{
  "n_layer": 11,
  "norm": "rmsnorm",
  "positions": "rope",
  "rope_fraction": 1.0,
  "qk_norm": true,
  "bias": "none",
  "parallel_block": false,
  "init": "uniform",
  "init_std_up": 0.0569,
  "lr_mult_down": 3.0,
  "lr_head": 0.00692,
  "decay_fraction": 0.777,
  "batch_tokens": [8192, 16384, 32768]
}
Each number is 128 + 24 x the weight over its row's rms, rounded and kept within 0 to 255. Layers, rows and columns count from 0. Numbers have three digits each. The size before them is the row's rms in percent of the matrix's.

# layer 8 MLP down (transposed), 448x160, rms 0.492, rows 48-111, columns 128-159
101:106159104096102123126109148179134114142113095144090135151126100090090105140097103118103120128140
101:151116104111113126116141105139107123139124089136062170144144143152146130105132129127159129169117
088:141117109139093159115130118108128121168119141148075137092145117124165165141116108112146078124138
093:131143161106165081083089116144129112107131168092080129138106176121110118119154127118122127110160
106:135132167115142129134120110129150129110130104088083094146113098116186196149117135164108139130127
095:137120086096089104101133160113168097138120129137086098129122122145115120141109135130121179109096
096:133134116126117139121166124134144122138077165093094161192110127125129119110093153139095096141116
095:163130149100116135095139163122116128149121145113123123168112101137130118107103126135136132089088
092:132129099122130149112156135135116136115128108130111062107163101147091148110150096118141133130141
087:126117097098127144107170130101133130082128152108126139111135148115121110110104123116125099094127
098:125113108127146156126092131096128163119103156142112107117091092103148140100103119158095106147124
102:120135162143123138093123088161168106148184101128113108144132111107119161148160126169107126143120
100:139094139102109114112140152134113132160145121130125148114109118118148073134126149149137119225137
108:115079154143129121133125142143137063107154102127124114123148124113085142105122139152164149130109
100:111134132143106097134159084067118108133127139141120118125164136117110094091135117154141146102137
094:149080127107110153121114127108125107127079154140108125124154135098142122156119122120138151118081
104:128174167176105142155109156119092149089124152148161150118132130151117128146117096132144124117094
099:127129132096128083118128132157131137145161123122115126127166098131150126105134134108141115139120
080:129140116125110104112100121143168156088097113120117138111118159140119126122148097139129167103132
096:130150118082071117139150110112098166097098071159137153136178162128145142129154134160105161144131
099:137137132093109117164153127134162124154157133138137126139149121176108164101143156140157130131151
098:085095109184099145152126147182115111086102103142132135097154134105133102160114125111106115134094
102:136142123084122117123079114131150140093071074137089165115100155110118133124166186128102154183147
101:103141119097067165150134099132130174185111116178112128149122136134162162100112085137153166125146
098:129130133152118130098140138144142122156156086147154150126093126175103152091095115116111142144087
097:199135150137134110174145134128112170096135175114134107122134100117135142109156121137108188125128
110:075129152103153131129159175165129113112136146181135133144127173151182121117182141127115140119112
102:118103114116116139140124150166165165110149079144163150145148079130153111144100129135123110135132
089:118178144129113103127125147086125112140120101113143137163123147115105127181133131125140111112140
103:175090143136126146182132112108125176114087116109102116127092127141128131118154115133139134173141
107:086114151123136150140103115163094126104146134197154180122145110125085143108128131141152173146098
099:151127139135126110168170108106114147087129120126110104114135143107151136132111138099145140114094
097:138140124128129128163077099123139143176155103124140089107145112123143151118134146154138160145177
106:124139121156126123144144118121106155150114160104105090119110140151107150116162121072153101110099
081:112137112065155094161172138105125133143156145147138106099139114138108139120127127143119141129169
095:142106135089154149102129115140131066149126111111195132128154133108121129129085145156132141137161
096:061100127090100135132149180145106121097094116104134139132130137109101089136128142169130123110148
096:160098134158136174120153103103120113114158082168124124130122127124152123080147154182168127139173
105:163121111103112117122178120078103119114137133130085160118105121116070153072138139097114139136127
102:166154153141153138154113136157120116113137140153144170096131142122090165060112100095132092135144
095:158114115128160159132151093165179168162147148113139086136098147119141164088158126126067095127128
099:089114146129130118136176154198131112149133166125162132120131134126127122095181152119105123124143
100:137122098156143186140091149175171114143126113118137113111109133077090120127145101125102147123092
107:152131080160151134090110147127090102143142148057129162096135117133125141123139153108128109121103
101:118106155123151160130130131148152138157144105116109152078121144135183107158095151154131118113120
102:136160107164111144171118156105107116121128101123156127086126138154137201106109098115139137127110
098:133101163124101168137118085119138099128122140081116114120155123117123115122154114126173139103174
105:118097142137151171119110108138127123118170124146153117135136084067117142114090114178095107176110
104:149062143130130125156104131149132105103111129154148098143126112157143149165138173115112151122115
088:110132104133110139151111119140094098154169139112104164096089120146143141152118182120116128129108
096:098141119096193171185136124109109112119120169111149120132094149143094099130126131085136115165088
100:136135127124141137102117105133156121125143092130084151115162131095123098112152170115160135127095
103:089115139113106108212110133103131151119157144115120146098119157130119110112126166135116139148143
108:095141143103152118112129130086141122096156082141135103127123104150124113122132115157120119130119
094:130122063139094141103138131137115125141131148116156068122122138152162149136136059127141153118161
102:108122146144103134090158119121146123143155127132157129142132121088134148161067157112141105133078
108:090084097133160121123127130117170153127139116137118129157118146133084150126076117103094144136149
102:098157117102179167140131185105147158171098115150161131135125102102141122127122099102128146135151
105:142151152136109164112197124150180129101106142166122145131152114141154123110147132127114113141116
104:128165162146149095179170144094123092125121113129114120079148135125093112138141123124118084160122
097:110152086145182123084130116106110141117098106110133160154129120116140148169131114122114159082120
092:151140103147143145146118130139135129171111159125157138074149102097132118159138126082149153139143
098:139114092115134109090115133133112139139134100144120134127086101119118121161111156136159138127127
100:151125154126119114114149138153138125144182145117149190108099163105128155100145136148076121140132
# layer 8 MLP gate, 448x160, rms 0.164, rows 49-112, columns 128-159
098:140110173185128144107127115157121142107119142128154154136145124077106131111137096157085120117161
096:168140107095097150135172089137134139104182134114141135158123089118119141159135135083123103139147
101:094133100134154110101137130079135146122143133117134180130134109167145132138157094149108117115093
108:112172141131111146128129127154088061127147116145187115119119076074149131151069135099129122170143
094:134168086147149085112120155104136142125127146147160167120124161102088137131132124150139093138109
097:084122104128109142133166117107141137114106143113128126161118106140100128143090127143108132142136
100:139130112136131103133135116111071147093159136090153150137094118139161104141157118125173139121112
098:146121175183123086134085144127135114153135115163174151161098103148147102158097157161130076140162
099:130164137159109117151130130129102087137089124121146126131182088107083099147171116120096144136081
095:159121138186119119115122146101160061098094131169120131132138141157142159113094095152096133108110
102:170126149133125090127149135147091131103187139147096131128159141145151148114134087131112126111157
101:097129184109107152157123119117127144115162145121111098101163111119142097120155140122139136170107
104:125102157119139148131110155153092145086148135129133163156174116120106144168134113129106120145106
100:142136128091182101130139102093140137095124129103123114169143119159113085139119117171133129176106
098:134096202108113107102104126162142121146114128131120152165074110111125101136133109136130132153169
101:148097107100136103129119169124112167147152106145120150126167153095136126165140118114108085148119
095:084108171089106134130100155147108084131140161150131113123122144124172134109140162136166126130120
089:132129132104131136137124158117126145121121162100077146151149101098126106141142072117109152138132
096:166148139143103135144103145175135152166164125139170133131104132139133122157179134166143149065137
099:126176103128146145151142093112112135175156170111086133143161159101112106139134103147155127151120
095:087138122142123125152127166089149107121173134142153160100121142139134174133116106134121110157139
097:125167127122125131148139110129135147133117123143099161083108138110107177114100109129142154103113
103:127154104130121122136164128165186112151129121155125174122136107122118155139079109127146119121131
098:100105126173128121186147137124139145126076101125087163124132133144130108139152139121134158101107
099:089139128146126100104100151162134076112137140111172144147137170091178120132159121134164101138098
102:101095164100099115140112108136174129118143081130169155105196134110138127116145120119102130155146
103:093113140133142110110170118141080089106166162103135149085148104143120123161123095155107130117155
094:105134133157091150112140100125098138102177127133124091148109109118142140166158116113171128160153
096:171155127128141112134130143090110133099100128174116132131130093101171174141132104118135139114142
106:168158129097099123116091129108140093073133098119127118119119147083128142134141113142080155108101
096:155135172146118150111131080129129140084133126150168156118125066137109136142074140130127163169090
096:157156184115124165141137104142152124154140141131142139113172130136127086141146144172116113153140
101:101161164074198142089149130155105120062122128158117117140143113129153133112147131178108107129113
103:124163089109158107126128123105135163133136153151082124146129151131123114108126156107098119122103
100:106133080152122128118093141135089171114138114135122136118121106135131165085119079133135127109122
100:139142141088135176159145133174173123114159167090155096156122131106119098187156133082132117123216
100:103163140143139172106143113100122157118130129141139143135160164139174120129105114116119172127125
104:118130124152085143172142162123155136144130154133132140129145115148127150102110167132095173141119
103:086137135149118160105124139167137103122135169102132104125095123119121104160157149117105135110072
101:129121157138144143099125105178091124144156117132092165122110159102130140076142136146092122132133
098:175135138132123109140154146137129162101103096160141083151161130131101097147141146143141146121088
103:138139087115089128131144117106124162122133157123120113110149120184112141130146052113097117142122
106:118121113084130128154110143169133150163154163190142126119123157163121121105135129111151135132121
095:101117154155126141110136165139160131145118163135161139106125153138145149118128124149196095127079
103:111127112160099145167087132117131158164112126099163166114123145145173181146126099120146116147150
094:174120145129138110116158106121094130076121130179143131093120133155099132114158147164145114124062
102:114149130106107168100106126166132103111157150137118101138117136133141106167098133146222139138121
111:117091147128103124121166137114101097147122119147119195144177149148132107116124120141079097140143
101:141100118137166165147134116135134139139138144113135149115103089139191170116134156114141161068145
097:140112137135124188129111099133106164151138107109148148164163097111146119122131176172147121089148
115:148096183155140139111135100104135147128088152136150125148142139131114131151117122145110147114154
101:158122152136134093142131103147132123099108155136108171102137094145115172150140161118159134158152
098:138115126153116152105143102155140108126111103125138093138172141148114146096130122128125107057137
102:132137156114189139099202079163126128125099162153144122095130085115156151131086141103145134104137
096:143139145111143119138109153124108080150101139111123114110146142188110118150135152144103097136111
095:153166142109137143109152097145148074133088082088120145126104130128088140173164116144135137141093
099:136100082152134132100117152103112136124109125150128139121133147140180188156139122140172105148131
103:123136097129132128144152157137130123117146106113136206155098123136192104134094142138084131135132
099:157106103102147139127153137136071108138178148163103141153137108114110162140143124160106167144113
101:140149154141089121120131108160113134113106122134117088123159124108142132150148108124138096100134
097:163128212158118105177176119115113123140087124093150076139134127123125140099166122138133079118129
097:108175140111171072195122065114136096097139136135105165121138112101122121169129125152159114170084
101:141155149119159131123128173149159138107166090103133116102139144158110181139148085137121138152156
102:157098091147164148145212103071152134133135093100107126177146112102114129122140117147095132136131
# layer 8 MLP up, 448x160, rms 0.175, rows 49-112, columns 128-159
098:111154098150129152133153160121123129109101176118097125126129188157114188117108146098126091155132
089:129117147097190066105130115127153116123134113137133139140150119135096128131125154092119115177096
090:127135085094098146133117133111144159166131096094115095118132148090128119167175168105115113137125
109:122189160135134150157147142144118120136148124145094120124162074125076114166089121115134109160150
099:109126153094107148112096109124080127127132099156099149154124070102128146167166166132067141098096
094:138155143136136120131173123100107164117115119113166132129106080125156138136116145108147162139169
092:102130108133114108143120133140168122105164147160135102147161141106145106114175120147101141106138
089:168128147070105156134141113103135094124131105119131170124117108164123139113128164138168111100161
099:129063147124107159108137171163172208179134133133135123151118129145140133172123134170164132127104
096:108138124129138124133112108162111172139147123150158097160146106118157145131162154166109145128128
099:142112189168123126083133173178184177118121133116143123162092073189143137122082138099141143142132
102:145111137153150102117147122095132146084114124164176162127125100170125093146178132119123121085144
097:109109164140139129121173109150185133164196092150161163102154095173150125113103119120140116106148
098:111104093154134134147142146162153131128158146105129159143113132112116114162170121107095116097151
100:155150131152108117111146135149156139162145092150095130151160086104118133136093100103114139100144
105:134133112135118107115127130114157088152161111163135138128164142180125154107108152147141128160146
091:140145136126138110126054127138139120132125187080160155153141134128145159153111158066124126124113
088:116159130134102094153142146122103131116143174169080131129163106124132160146143087109097158137088
100:110135118098144094086141131133118124108157100150123131120125048108094143115140127144133158144117
102:125105173115097127161095111132124125104135102138159126113087127116126157097101135155102157106118
092:099105162105076083158134110142165109147115163126168133113094135147095126099166111129141168121093
096:102097157145106129125101079101115146124121137146144143149119070145139156134111142165111088141212
103:133202127128127133115119103155168122135140105161160194145151129136151135092110123082104146097111
093:128156153138125116121136143097123130128126127063158142109117127124103120118127124101147118128141
096:093141143127122123176174117102153111108143132132156102133124125120148109123096129129116153158097
108:084140093137132151108144167131130083172104120155103110160127094110148108105146134138140119123094
098:128150082121124123128135132084073068137102146129102112136136108109143139099145095117146186133138
095:102167122135146117107151119147174117103125114152114141104173112126158109145116140124126107122072
103:120142166164079122147150149115111125131170103107104084159117127176102126101153082135153140087110
107:167117131091120149137128133160161150105108114130088094139146148121117143126179097118086137131108
090:158154117064133135115149119128128145134139112124114072108142121059122136100144102123139082143119
097:096138137145137119152116115124127084139109137105088152118130157120141161099127110122135132126104
099:122180162114147091130087122170168142107147113178106168138136104112111093121132106177131078155132
092:124093151122088131155175128131141130123164122125152130120173101158113123111126128145168176124095
090:131161111162142120141108117114153151134123121101136110070146112108098056135125097135134130126150
103:124148148128145101101154174139127132142078102128117133092180136133097187164097102169145102152142
101:186105129115121115120117146151131107142134166096116122162109108129148132125125112145129110085116
102:145087094139132126120115079073148157109146153093123136155136125080098143081117145146132120128107
095:120148117151112167127121126125152127156111123112162144116122122133169103167135149138170105101139
102:105097160137092116089141124146171131140141140146169178098137130133124110117114161094106115128169
101:114157127155136112137099124175167118112105125130143125157132110118156131175092126123145088126123
099:154132102154159145088108109149134116181137162129115119123139109121155069127092123096113128145073
110:133119132127076152141134121190141129101094105064117076079145157068119126107107172118103128138128
099:174130152130109158115147116119132109091123130127148103108154100108132137123134157137154110131135
108:158105179103126136139128110142127123147149148165153122128103155113149149136121120082156085114161
096:147114148122078139113112091098133088123130134094092124162106156139159116112127173119146088126135
100:090138139145166094146125128149132110125135132116151143118122156104146140175147142078162153104140
111:116119142092146106132140085140128108115077109111135144124161159189115163149111132142118163114162
092:138123100123131121170062154127145111162129113151128113142143106126138131139090102123131139139157
093:156111137125137146087141130135151133111169138146157167141145134122137137153175101176113124120154
124:169124151146127144128136095144138150152138089141169162144180159129104144158142158084109080147131
102:136121137161101132111101129123133117142092167122157135163130127134160125165137123131113120106118
101:122091149156179136152132160124147116118105085103140129135156131132145107121143159124089127093135
104:100157096105127093128106149118156129121127152140131120111106138114170130106164122081141109123091
095:080102131119134152190132168196112137149140132144113151116156107187106112104140082128136106117180
105:127151103140127171113157150155177139143149117111136130137138126141117081086119091145117121169139
104:134137120120068155120113128091145123147132093112134130107131142116131122130146140173134147196123
101:103099139109152149165131120170146114098115147174095145129092167163135113153134172134136146115151
103:115091142092105132135143144151147154150066145118137117124174086102158110109130128147127105087138
101:103141113088102123133157108121143109064104083125143109183112127121130145131175088110118102143177
103:134112114119169094150124136120157142085164128122149110149142171133112083088090128139120165072127
090:152112143130112128135125124109107105122176095164125130126165152151125163120148091105112115157185
099:136098171165146137142134116134122144156132154149127149141106137089111142137097155135128130136157
109:195086134125183137107151125142147148135130102128098101109124122142113110131180165108102127135093